Weights of a small transformer language model: LayerNorm before each block, attention and MLP in parallel.
Each number is 128 + 24 x the weight over the matrix's rms, rounded and kept within 0 to 255. Layers, rows and columns count from 0.

# layer 4 attention output (transposed), 128x128, rms 0.0532, rows 92-116, columns 64-127
[[171 135 112  98 127 123 119 135 119 133 154 114 135 123 110 125 144 127 143 131 142 141 137 112 116 143 117 130 121 120 139 108 136 136 133 112 137 122 135 152 135 134 130 115 140 137 111 131 112 117 124 151 112 152 117 139 125 150 135 136 145 121 128 131]
 [100 107 163  88 136 134 161 168 126 188 128 116 101 133 134 110 115 166 116  78 124 145 129 130  63 144 127  60  89 161 126 126 142 154 130 150  89  80 115  96 167 143 165  92 168 177 156 140 115 171  31 116  98  75 128 214 173  81 119  87 145 149 108 130]
 [114 127 134  99 149 129 107  59 155 107 138 112 121 138 131 122 148 109  94 116  80 123 163 115 130 101 102 144 136 108 117 112 134 139 125 148 129 151 140 147 139 124 141 136 117 132 104 107 116 146 151 111 193 148 142 125 124 120 147 133 137 155 108 115]
 [ 91 106 116 115 134 114 113 112 162 119 127 126 104 128 142 129 143 134 109 139 100 103 135 115 129 133  82 153 168 110 139 149  99 113 121 118 135 123 151 130 129 102 142 120 126 138 123 139 164 123 133 129 138 127 132 173 108 156 145 173 125 123 128 154]
 [136 107 124 121 122 150 116 203 139 142  97 141 143 126 157 135 110 108 131 113 185 143 121 131 154 100 129 106 146 141 149 136 167 146 127 136 114 164 161 138 129 137 114 134 145  88 123 136 122  58 102 106  88 118  91 124 182 128 109 118 182 133 120 106]
 [132 127 134 130 127 148 149 117 135 114 144 112 124 125 136 130 118 128 130 127 101 117 109 131 117 135 118 115 124 119 135 124  95 103 132 128 152  97 112 139 146 129  93 118 120 151 137 124 158 166 112 128 130  78 132 107 123 149 133 159 127 120 146 112]
 [147 131 125 123 149 140 126 108 134 123 137 119 150 109 122 130 113 116 126 125 119 126 128 130 120 127 108 127 119 136 102 129 113 111 130 120 141 115 108 134 119 116 125 131 130 143 134 129 137 115 133 139 131 107 124 103 128 144 129 150 132 117 147  80]
 [128 129 107 142 102 105 129 101 153 121 128 139 130 127 161 151 126 119 140 146 147 114 135 119 107 142 142 134 123 132 146 111  96 116 136 142 154 119 148 135 119 135 106 130 131 155 130 141 132 101 131 147 109 107 145 124 130 140 148 144 126 134 143 105]
 [158 145 105 109 148 102 109 129 126 130 117 122 161 115 107 119 115 137 142 161 125 150 161 123 132 103 126 131 137 158 115 138 128 120 135 142 122 143 141 132 105 145 143 134 152 121 103 136 131 109 129 155 126 152 134 122 120 122 105 114 120 127 152 149]
 [124 126 138 124 108 114 110 108 119 106 134 136 123 109 110  92 127 137 121 143 139 147 139 130 122 133  75 152 157 145 140 147 150 106 119 118 127 141 134 131 142 110 160 134 132 121 108 135 127 143 119 134 167 152 108 142  92 154 123 149 100 131 124 126]
 [130 128 125 135 155 142 122 114 154 130 147 113 127 134 141 153  96 101 138 127 128 119 126 135 108 114 144 132  96 126 107 138 100 148 128 129 133 110 129 105 126 129 122 103 126 143 152 124 127 100 134 138 128 114 126 114 147  94 128 124 156 134 139  85]
 [108 164 122 139 151 103 136  54 111  99 144  92 131 123 101 106 108 130 108 145  60 112 138 115  91 120  99 133 116 142 110 143  87 111 117 146 130 116 117 100 157 130 165 132 128 153 125 120 154 203 153 155 172 117 157 135  88 105 120 112  99 145 152 134]
 [138 110 131 115  88 185 163 171  73 161 120 141 113 128  99 113 138 164 162 141 117 145 106 150 117 170 134 102 126 132 158 135  97  86 134 104 158  83 104 142 138 143 142 111 138 143 185 158 123 127  93 155 119 135 121 151 108 151 122 141 100 109 159 141]
 [137 103 114 147 138 155 142  49 187  78 149 144 167 135 101 172 145 107 132 189 151 100 148 168 140 137 107 156 121 121 139 124 106 105 109 118 131  81 145 144 114 104 120 165 104 109  78 140 113 113 133 148 155 143 158 124 136 110 138 166 167 114 103 103]
 [126 118 131 133 138 189 168 165 125 136 130 134 125 134 137 149 143 111 145 106 127 112 109 147 144 114 163  86 102 130 129  84 118 122 125 123 113  78 100 113 151 150  85 118 135 111 155 127 140  99 109 127 119  90 128 135 163 124 114 132 174  95 134  99]
 [125  92 114 156  78 148 136 156 117 140 115 171 111 126 160 152 127 121 199 180 173 119 136 131 123 155 132 134 121 172 133 140  84  98  98 106 155 127  73 118 147 140 100  99  89  92 151 142 122 130 103 159 138 121 150  98  77 137 108 172 156  48 155 151]
 [123 120 179 120 150 162 168  69 114 147 123 140  92 118 137 137 119 146 113 114 113 125 131 114 103 122 150 136 111 117  87 147  97 126 116 132 137 128  95 125 134 129 118 107 125 143 161 115 122 142 132 109 151 110 145  78 119 123 124  87 125  98 110 111]
 [155 127 168  97 124 105 127 103 157 128 156 132 130 136  68 152 153 114 116 146  98 125 144 119 146 123  85 154 126 102 106 118 123 124 123 114 142 140 105 190  96 132 129 162  62 148  95 118  71 145 145 152 152 181 133 101  95 145 129 170 101 126 118 174]
 [140 150 138 129 103  97 121 134  82 133 141 139 130 128 105 117 121 153 164 126 143 146 134 145 115 138 157 146  96 138 125 128 131 145 121  92  90 117 113 101 124 120 135 129 120 140 120 131 131 150 152 132 121 138 107 159 112 117 133 109  97 153 122 129]
 [120 132 141 106 133 132 133 113 122 132 117 142 143 110 139 133 131 140 123 114 118 146 144 125 114 116 149 127 148 137 113 136 128 141 125 158 128 140 137 128 114 141 146 113 133 167 131 136 107 146 110 121 135 138 116 135 126 117 134 105 134 149 139 157]
 [115 125 173  96 127 130 134 114  93 118 173 123  85 121  88  92 113 154 128 111  86 140 116 136  94 142  92 135 101 111 125 150 122 134 131 105 116 128  95 120 162  91 165 110 107 149 150 117 118 168 145 134 149 132 106 160  93 129 138 131  63 142 123 131]
 [150 189 106 120 150  84 120 114 125 100  97 111 116 122 151 107 123 136  77 129  75 153 133 118 143  86 157 158 122  89 129 114 136 135 148 142 138 196 151 132 122 112 111 112 159 138 123  89 161 106 213  91 120 147  98 118 122 126 154 108  88 183 119 141]
 [126 134 180 105  73 135 124 161 106 136 122 135 122 144 131 117 130 166 127 139 161 119 126 133 112 110 155 122 108 130 125 121 158 136 135 107  97 155 100 126 148  85 112 140 120 131 111 114 122 169 125  93 112 163 128 154 114  92 139 102  98 164 100 141]
 [104 138 102 159 130  73 108 163 119 116  89 136 153 119 132 128 148 130 132 104 115 147 128  99 147 135 149 114 162 158 127 107 162 134 117 150  86 135 159  96 103 149 153 138 140 152 141 152 156 125 148 122 121 105 115 161 146 136 123 110 122 141 131 172]
 [141 154 158 142 163  82 147  91 164 117 147  84 141 121 119 127 122 144  81  82 108 116 120 122 125 123 118 140 137 120 102 139 142 162 148 148  93 126 164 123  99 105 181 151 146 190 112 125 129 161 110 115 102 127 118 126 157 108 135 106  88 174  94 145]]
# layer 4 attention value, 128x128, rms 0.0569, rows 93-116, columns 64-127
[[187 141  84 152  92 154 129 109 139  47 114  62 186 158 136 134 157 176 168 148 139 133 110 158 153  98 139 158 148 139 129 120 113 148 171 123 146 181 190 141 145 107 114 129 124 129 129 120 142 117 173 106  89 159  94  85 106 219 126 210 113 105 129 117]
 [124  96 153 141 102 134 131 153  86 152 126 155 150 105  97  87 134 116 115 134 152 135 116 120 152 127 127 126 137 138 132 162 130  89 110 143 128 151  80 103 137 131 107 121 121  87 152 127 136 126 132 137 107 102 120 153 126 147 106 121 117 111 138 153]
 [155 145 172 116 102 178 106 146 140 172 129 139 181 153 114 136 124 105 149 130 152 118 126 140 169 116 131 144  94 144  96 174 164 114 134 131  43 154  97 129 111 112  84 143 134 137 139 132 122 138 105 151 114 140 142 132 118  68  98  70 124 153 133 126]
 [147 173 124 125 140  70 111  70  99 110 114  91  88 156 129 142 105 179 158 138 130 155 144 164  60 117  84 139  73 139 133 108  99  91 133  81 131  96 149  88 159 132 133 128  71 165 113 134 118 147 162 152 132 138 144  88 127 158 155 148 113 111 127 160]
 [122 103 125 119 115 143 103 160 104 108 129 159 152 145 114 110 136  82 119 128 140 125 159 124 197 159 160 127 156 142 133 132 151 136 156 158 148 157 139 165  90  85 139 143 139  90 133 142 115 116 141 121 133 155 167 123 128  97 116  92 142 138 113 117]
 [104 126  92 108 141 117 102 151 102 136 117 141 118 133 142 148  97 122 118 138 135 128 125 110 179 120 137 132 141 139 132 126 172 127 132 154 161 114 157 123  96 118 151 124 103 118 112 143 130 106 170 125 156 129 150 126 132 122 145 134 133 116 124 121]
 [107 151 158  92 185 155 101 137  86 132 110 132 138 160  95 142 118 116 134 114 134 114 122  95 130 107 149 153 152 108 105 151 149 115 109 162 121 117 112 152 112 100 109 129 113  89 131 145 127 121 153 112 146 127 126 101 143 137 131 117 142 117 126 123]
 [ 98 111  96 157 138 131  98 104 127 134 121 128 104 182 149 179 117 141 112 124 102 108  88 140 152 115 121 129 121 138 129 128 108 189  86  84 156 113 102 101 160 149 133 124 101 169 138 122 129 131 114 123 152 122 126 116 141 126 140 150 120 112 127 107]
 [128 116 141 150 131 180 115 159 105 151 127 119 188 137 139 147 132 103 128 134  88 132 118 129 136 104 119 148  93 150 138 141 155 183 123 131 131  92 110 154  91 161 120 124 121 144 131 103 140 145 110 144 134 115 159 108 134 107 108 111 124 120 136 115]
 [130 160 121 114 124  83 109 129 122 146 121 149  92 136 123  96 111 160 108 113 191 116 138 128 150 136 129 128 161 127 132 116 130  61 151 175 136 139 159 108 110  97 129 144 134 115 115 149 131 114 162 107 116 119 120 128 122 164 143 173 122 112 137 136]
 [129  62 135 146 106 174  92 163 140 198 123 183 139 162 115 107 159  93  94 116 135 107 134 108 219 153 151 112 193 141 126 118 142 152 120 190 140 147 105 171  97 123 126 107 152  99 132 117 130 119 114  89 129 116 140 140 135 116 106 106 120 121 127  95]
 [142 119  89 167 171 128 138 139 185  95 135  79 168 154 155 147 117 103 125 125 150 136 155 140  94 121  99 125  77 117 138 101 147 229 157  81  93 114 167 151 121 108 147 129 190 143  99 132 127 126 120 109  96 132 119  91 137 103 135 174 132 140 125 110]
 [ 67 131 169 142  91  73 125 155  96 176 145 175  68 151 143 146 135 114 117 142 155 132 106  56 111 131 111 127 143 151 112 193 137 110 104 131 156 164  66  86 110 112 123 131 136 108 153 104 126 115  92 142 119 155 168 132 128  91 116 132 110 142 137 136]
 [143 141  88 143 128  79 135 115 117  95 134 136  98 132 142 148 117 183 117 118 169 155 153 155  99 152 106 129 158 132 132 148 117 125 163 113 126 169 180 129 131  75 179 133 130 147  96 162 114 114 147 114  87 166 144 102 107 135 125 154 118 156 125 139]
 [121 158 140  96 159  87  92 148 111 119 146 104 128 179 132 136 109 124 105  95 125 134 145 147 119 158 133 137 111 149 167 121 130 143 129 138 117 114 185 136  85 123 160 169 183 169  89 165 109 109 122  85  95 169 131  97 144  90 129 112 126 169 113 119]
 [136 112 104 144 112 114 114 208 152 118 151 110 150 138 119  58 140  71 113 102 173 107 130 114 185 163 128  82 186 170 136  93 141  82 150 136 129 134 170 134 101 119 141 153 181 101 109 124 136 104 185 119 131 136 131 148 135 136 132 198 130 138 141 123]
 [104  89 106 124  94 107 143 151 113 145 149 164 163  73 158 102 130 107 105 170 101 128  95  99  99 127 158 105 138 113 136 174 120 138 141 105 128 151 105  93 140 124 111 131 171  94 148 140 117 144  86 125 152 104 119 171 147  95 131 101 143 153 120 135]
 [120 143 140 154 179 172 137 105 188 121 126 121 152  92 156 159 151 122 118 123 125 119 110  92 141 103 143 131 137 107 140  74 134 140 142 141 160 121 125 136 146 181 143 115 114 135 143  73 151 122  68 125 150 122 130 111 131 159 119 135 134 106 130 109]
 [111 130  66 138 122 121 120 141 142  98 123  99 135 158 107  94 141 134 121 139 112 126 106 120 170 111 133 101 124 138 129 101 100 133 123 122 138 116 106 134 141 152 118 131 132 112 124 149 145 126 149 114 104 106 146 137 136 137 126 127 125 126 135 120]
 [157 104 142 143 117 148 128 149 136 167 124 120 228  78 147 103 151  91 108 150 130 124 145 120 123 115 153 129 146 118 152  83 173 173 181 149 133 117 129 154  79 155 114 139 172 121 139 115 141 123  96 113 136 129 122 144 115 139 120 129 143 114 136 114]
 [127 116 181 132 131 202 123 121 147 148 129 112 162  80  87  96 123 132 149  84 137  81 154 102 137 141 130 131 140 124 106 109 126 135 126 121 127  99  95 159 157 160  84 111  70 133 143 131 146 134 138 176 164  92 119 123 115 119 126  68 146  99 147 106]
 [136 135 138 155 158 184 147  90 131 114 150  88 157 100 122 116 158 110 110 126  82 169 139  99  68 159 151 132 130  96 142  61 153 167 126 115 159 115 126 120 138 162  91 100 112 129 131  59 122 132 118 159 121 117 122 124 129 180 132 123 145 136 123 129]
 [160 135 131  97 142 157 149 107 178 143 109 125  98 128 120 149 121 196 130 137  94 105 104 156 134  95 110 131  97  89 115 151  97 131 108 108 122 120 133 147 191 162 143 100 100 137 131 104 127 141  93 137 167 133 126 134 129 124 126  97 129 101 126 122]
 [113 121  87 111  77 148 145 150 160 139 117 157 115  99  94 125 148 128 142 154 107  89  97 101 174  89 161 102 162  89 101 126 115  92 141 137 136 178  86 152 135 142  82 101 140  82 170  97 124 137 146 142 169 121 141 187 111 149 136 123 145 124 145 115]]